Weights of a small GPT-style language model, trained from scratch on English Wikipedia: 10.4M parameters.
Each number is 128 + 24 x the weight over its row's rms, rounded and kept within 0 to 255. Layers, rows and columns count from 0. Numbers have three digits each. The size before them is the row's rms in percent of the matrix's.

# gate: layer 14 MLP gate, 640x160, rms 0.165, rows 572-618, columns 80-119
# up: layer 14 MLP up, 640x160, rms 0.159, rows 572-618, columns 80-119
# down: layer 14 MLP down (transposed), 640x160, rms 0.102, rows 572-617, columns 80-119
gate572 101:120153139149128168131120154118118083120124138157174113166121116122077163131124088141058161111155101089128107104119129139
up572 094:166092098196148130161116177111138100139096144120116113170158162134105150153147129140087148136128130137130142105138095104
down572 102:168117095090118105128120129129121118122125092108105113124141138117167127129138095137146143083167160172093156163129070131
gate573 085:121130165165144110129130123138116133133123125104128129099134129136112114066163141136157125113145105073119131149127126133
up573 086:165103120144149112179130124130109159146087158152147182123130187122110155109139135140084157076144131084144164128166122071
down573 088:093157088098099101108120161130103164071104103108093148151087101073142172116119111130133158150159117133106135139075145205
gate574 098:154105142140126175132130127097143186146131131082156127129113115120143149134142125144138122076170154120144133132089087152
up574 096:093145133136083112136117152140076117113110105112176099138132150083100147116099132114136130118113142133125116121144049128
down574 103:164136147149144106127087142195110139132097153172102130137120147126139136098085068147133109111136123153148131149194132149
gate575 108:150132145139106156095118155100122143108162091105136077108122153108138102120131104140126096112113145133114111136138125081
up575 104:133112154141131154107108106124128120149154130121153133094102158123130112115093113126156149161119144134183137114120113136
down575 102:158165073137141139100105104118106153143148129098173096108086115137131165150113116167109150108093118140121140120158092114
gate576 104:172135100149112151134097116106131078109159107114115118141116171096150106124140114097157091178117115160095125122183076096
up576 107:113138139140126110160142119153155166106120143143155134158172135136105140164105083148115135143185144094166140126142142107
down576 113:125105138111161084150102108116130148168079109161130120124123102118122142152100144137098127131149144127154147100110155183
gate577 103:109129160153165143094107139149148134118167137123096107122135153110101121151125136130132134154156138081086098137137137185
up577 102:144109130110124075136154134164171127107083129149101120175111153174100123130113146167110116118147097127125115095134122115
down577 104:119194130094135144113096152147137145148131139128136116130151119163119144112078153102140130112116117150129084125108156118
gate578 099:133097122160119133104161117121118156124132104092117126136125129168133151162161079099112119105118116114107153115145094132
up578 092:114115094150143158130129122133092125111129144117168087140143153121161087123096138151127133129145182096156141135177110138
down578 105:108130137147141144123151100113117138143122168097145160130116178123143156142079169136153168125119103129140143125131134124
gate579 088:119078142194140143142062128131119104145089135101121135117124115143196088120099090131103142117137110112116144106158098114
up579 091:085129136114133099097119129129143111095139104120137133118113122130160082118100155147153134146135156106130121171134127104
down579 090:150121079143128133147142140132159172129154153119148171134105128161114124122153120133172137125068168112108122132110153156
gate580 102:154148135085073176108098142135117153150153138147131140140131108133102135103164131123130100092120095095134116155133147082
up580 105:079144134166111149145128121114158100174121102114149170158137156138126120124139188127133173132099117141090113191108132140
down580 091:148165112122122113165159138144070104099143116135124123115123115067136149137170084133141099105139130150160145104162112111
gate581 109:127112143158109092091108186138136114136091103145111130149135101185099128113126095150071160131109145132143132112119086117
up581 104:143127121144181107143110136089152128156132103156174112118083139137137138120084144103132164131147098129169119132119089145
down581 109:089140094150133104151097174172149164120098144143138134128114135135178124121161145114102123186085142095086182122128133122
gate582 085:107093142110085121137117174129127114098140131129141126130101136094102141160164141128125080152100119126168146124166122136
up582 092:123172128112112102118149159140134074089129126088130124123089100112139115109100144120093157125166122103140159154153112178
down582 097:129127136149151157121144130150101184165149149125133137148181134114093106152114127161093154132096133105126124144137148082
gate583 089:165132122097142151130092094127151104128121125142122147106123115106151124137142139123161086119126195135116163093151096126
up583 092:150104137109154116145146142127085115131114128118143129104177133106114177118130135148143144115140099093128159096115131147
down583 098:124115116120132159105109124115127130089098138142136143141121130148136099107154061124172137166121144176134121153123133128
gate584 090:183084118114117097137155107100162113118104139058113113138141130127175115141151086160130109141128117134132123112175130124
up584 101:117122152104102097090129130146087108140112145100097117163123130106166113082139147124114097142120131168148125067091140114
down584 105:097119156122165131157123104077174085156125136117087159158141156142110134145145143159142123154138098112122162134128154172
gate585 101:132131150120107137089114106150138128082128146131184153130090146138165108124153083149146113144149122131150145159150145129
up585 094:093152110135120161182085140091134156112150135138100165121126140140126117120138130128128117110125169164173125146097150117
down585 100:102115159114123127153123145147077135177142124168155153149115134144112106101144069133136169056153104120123117140102122131
gate586 104:144142082134179116100122189109140111146145111133114132145133099117127115121086089093089153102131103090128117081141098149
up586 104:149133071136175130133132171139147091145062100078125142091105123131157101144144150164118118156119144096140166119112088146
down586 096:129160163120108118105126159087114146103162111110145090136099089085132122103107136085107129116123119140175133185138148126
gate587 097:121158119128120113138103071116167151159111136129130166113138149128146153157149149139124109082106140149132151123085141133
up587 092:154140138132151179145131136164147152138116144153143150096148179140088132147155122126136122135112099135101128151160142115
down587 096:161138126120143136139088090173131125122128143108089141119121144074107123142121144170158125109122133162143176149128143117
gate588 117:130102104121133132154091152131113124136122121112104143098102170108143137119159187110086111168164126167076114147081160156
up588 108:134146151114137113140112165125129142137112115138151107135166095119140132108103120106119129136157097139136101150119089105
down588 115:189108143080106131133136125140094128103117126128103118138130132144173096106152117121096123154113142163143132135138113176
gate589 089:153112124125113093102148117142060105099117137156129139103127157130085144164104101111149107115125158138157148120137128118
up589 086:093166145128129178133133089132099130111123118153129116111098136126159147162136140113143119100076071132132125125149140164
down589 091:162102107136124103111084145131168140139114157136121139076111156097155138123097088114161078165127164110179115092124139139
gate590 094:123074115138098144106073144144119099110138133098131128164151097115117138094128092141075104139139148133105139113173122088
up590 096:100145109096124104132116124134135126138099110128107119138151117121119141143088150132142133087092159123080138092117131109
down590 093:120149096116113127148153150118140142096123100102098145118105139127146116102104111124100064137179100130103122127103163149
gate591 099:116150132137121120057174063118145162134138121139154124088146150112145106132099115134135122146097094144100163159141163156
up591 105:142135146124133113134149113141147102134127089118105139124103115108106095116150135117149135089136112138138150109138115112
down591 106:118171139113121124116157134135138122122088109156132131109116147159154131121132145143162119136133163111150100129125141071
gate592 108:092135128175119119133130127115144144110127141128137079133126131069147159123160104090139168095127170144142112166106157185
up592 100:141080145165125121126150117124173119108098089155129134151141154142125112149123134118138107141145144195147132132148087139
down592 107:137166146118133172149127123113153141090072164136127117135117172163095128159140123115122124148138146118156123083138133161
gate593 101:119127102130107122147127104126127127129138134123118069127155147111114129177143109126137117162110094122095123138116125140
up593 107:108174140116097128086131169126135119137149125101103113096151153130120143120124105136132132094115116095162089155121129133
down593 105:121131132157142135141114133160150081090150151134154156111091152165151123154147108135145123152123129114106115160137078134
gate594 090:146147094155128154136094118086148123131178143097105123120152152165132109154176129131080134185130134121124125145123121094
up594 091:075118179129104088081109122121120101156148099144163141137095158109131137107146120160136080122134127133099157132105109092
down594 097:154142118100128120119122143116060169116168136058139116130171088111096129128121117167123182158126127133068087182124115127
gate595 104:119120155149123163084116113132092103151107106091104134137149147119104178100136073160157153098104126109133120133144073103
up595 095:116117142107075139129119129091134113104142082180089125099130155113119160114100162117127165119120128136118110158131146109
down595 099:159117106134121132150154114139105123070145187115126139158186129107119159139137143119101112099096143112115143089167108132
gate596 110:135118133147126135120093137113110145158168147137114155091118121123158107109126158139142124123144107090129095116099210087
up596 106:156131127087176127183097115132130138122122146166114126114109133117059083163067087134173179118120172152141130121166117132
down596 106:135111158149117137143114111113080083109125169110180097132161123125169138095137073097135042118113124119123178157110111140
gate597 103:107151107153138119075152166084165114117106101128143145113141127131091131133093164116114114126126131145111168144174115097
up597 105:154141127108167178156131104122129152106139125142153157114125144152128157116119126110133088115113148170145161160148102126
down597 099:082141191129157127092136151134163146131156125102154104080163114156121144176103130146131147106128104157133144158173133094
gate598 106:150153107129153109115134109139114113130121113111148149086113089137103106123091158094104131117132138146122096150145098122
up598 096:098079157115132083119119089142121135089119138166158134141150120133122201066159144107182092123073132145132143102123112064
down598 109:080132151137139142140184146116099122176135145140184095102096131146130091120135122109123173171102135109124075146133193094
gate599 105:110118132115115103133097122103127136113113082145187133166129138129130073079134152097124137149163166110138146148114127068
up599 107:153121143109153098120110153124160139135121132093136109109126105097156131111085113149121112152153100155110184090105149144
down599 104:167131120090130087107130119119166154124112141125088091144178142087143105122143108124150102081157140102135147118126108188
gate600 105:128108118111134142122143118138104128128131111119129099159141136093158137106148063092181155149103140105107156158147126191
up600 103:199135120146119165119154121138129095127134097098132116108159119151112111148102064116095125154131171111135131114127111127
down600 101:126110115124157137149126086115133097116152107150112130130134137131116103095139121120186178120165102128126109119107130090
gate601 116:093146130102172109144133144142166130121157104120153104109091180101142077125139142116115123101123133123153091126117088121
up601 108:101133130175134118139132109165125111168131144133104120115118112168128123162155154103130153130059116137128100095140096160
down601 104:107118105127128142139099100141104091169132169121126165160149115124097097120095109152141129162128099147109144103115156110
gate602 089:104190111131148167107114144164137190123121133172086152141150100107116115149126113163140123136123177148183163112154130155
up602 094:148141108131088126106200127138135105113119115131164151141141175122123120192132149130162135120143100117106170139103106130
down602 088:136107158132146176139076129134163164166133146126092091134106093108118121113122126142135096139101145158171090092187131114
gate603 103:144130153131134121118170103106099120138157122113155115151087136106085120141133110114130134117166147100125136127155157147
up603 096:105120152117123085122131155079120093133143157146144136179166143105118125133137159110129117161126091112143144185107127169
down603 101:119127140129133117128137087137077106108111133071147109135099114142090111132085110144134138170112155151143166143145124084
gate604 084:140088115121139113106124097101138110127127119153129069126139121101148108145092133117092100125077109118140108157120160136
up604 111:141141128156173166159112120157137134161157164118141157110127121135156144156156137147139148134164145113117133135147147128
down604 076:130097120103117149179132165117174085168149109111107122120117152171122132120130141114132122097119152134110080176092151156
gate605 090:127137144136110153081132140083151133150148123135126154143105113158114145135133114110109132087168140153127069141099166142
up605 095:160110127130131163117137139087112111113125147168137139132114136139123110077107140163163159148120141071151110149094123153
down605 101:118150120145140078135144154135138129142162150075147122103161123119154090127133131108101112114138112144141121143086081143
gate606 096:135130200136154126131134155114134164119076158138105139167198127097124113128114118150115101139148142130129160148090091123
up606 105:138148126161147144158119126133099120171088163143135163115191098111125140166134155160120139137150150116126104151163086167
down606 103:168079153116165156115131162122151181091130087108151104108110150119109102155097142174115143145156159105150156177102089111
gate607 103:093156148149082142129165143124165116124146118171135150111139189124125129134154087145142102100151139128151114130085119142
up607 101:153089118100121124091161146141146118147144112139118120148150089116105135135118087169149110135124176132110108131104180120
down607 103:143111092147121088162131129134148121120105145108118143130151143130127120122106127113111174151160096176115146139142142130
gate608 095:161140103104170109142106124131157104178130147129158116150154128082121154142115097138146105142143126107146151152178140146
up608 099:158138087125097159168114116116131137146147163121138137119165135113157133134110124140093111116144175146118124125168143111
down608 096:173133100118143115147136091121119114162109113134133117095116093058144141130129102126160093135147163126127140098161164104
gate609 092:144113109140119134118164156131075159115109138119105132110117135084133096128133125101145139119110080182121121153116106155
up609 089:132151089098132127118152160095140108110080118095097073127115112120107150116094155122126098119122118139106120118094122141
down609 091:121109099138141140129131180141148120149149127125112078161087146105153091129152123104110156110123128127184123150151114081
gate610 085:094137088161139122112109148101153140136132127130098086125142112100093140114112152096111104104139128107119160118152138110
up610 088:150128163155130147146108171118136125149102152122122151155135129168128160124117157103152096085139109131154125156103168077
down610 086:128147154141125156139125111129153146101141141162130125151126104142127139118098114148136153159124122145123111160163108143
gate611 091:131128135134127124127147095108134147114150132096165085065170110109142123165110146134115144103147129150123137165137128101
up611 092:135109169138092118124143137150102134112126146118110148126151135106154132171173149137113150139096122119141099127133083116
down611 085:089149101136148160114148105117125111131094103110150116131110091126087123105103118116131125109175108116097148118090153136
gate612 101:077109133175147140110115055122159138117119135110121143116092070126149162133152114109121141102096121145108144095120106124
up612 109:105130139144136129110139051118115128120150094123130111141121132149144115155101111145119116138132119101094121105161090135
down612 105:136138112094114152131135135147126139074117154109129142088117155112123153130133100143152130116121143125119132120172104129
gate613 091:079115156141074110106100096148122114132155154143076047112101160147106154146146176112138123122156123140114136161079123104
up613 101:136152071099131135101153126078142107119116154152118115157155139137128105098124122109122110099110108128109095104113113099
down613 084:110168146115124182133164124138134132139125129071103131094138159146143126150093083129128103123198094145127113139092156159
gate614 128:156116145076119162054151100127115136089178107138164136100124152132120115139125124100133151152099156123171161087091130098
up614 134:089116101162135104195113140121166125157061127146073154148137103142144139114123154108109099144151119128101115136152147154
down614 128:109131112142108096171124155131123143128062151126117128126137111132095125090127128133156126163163130116077125127108122127
gate615 096:099097092111139122126071114108126113156151129122152148104140134068100094087103108104111104067151070134129141129136137154
up615 095:120170095164153126129127105116135125124130113144123170150137174102111127145104162163132140119120163139090132145120137141
down615 087:155133157122108084111095131107169144118125145115106130121131148126113109135095081145116157107123121110147096071105130099
gate616 094:199163120119108146128106137141132118130083119109084087143156138145139160138132146087130141143123132144095125138168123108
up616 095:084170158119113116130142094117113144097131123124127117118130130133102113170122120079100140143106114136142155115146113108
down616 090:095084132098127140141097141130138149112105117161143136119134100105145099064123110122128118112158147103124113132099126094
gate617 096:165117114140164094118139089142145132125120084112151176132133133046123082115119131146107128127099126155161150183126108111
up617 101:126154128064123141133119105122112134157113097130146117156147134106099130141127167103103116143140109090120110108110135106
down617 090:131103122105094117094148092148110128080151129129086145141135124076149113116102123137174139124111110157141127142135114093
gate618 113:146120123107093166080134154115117153078109141124128086095100145119133121137112157095139111122120125087082110166142131167
up618 110:096135143102107134136143165077134114136131165106129135112131156138085093117094161094103175097083092124125146132134196145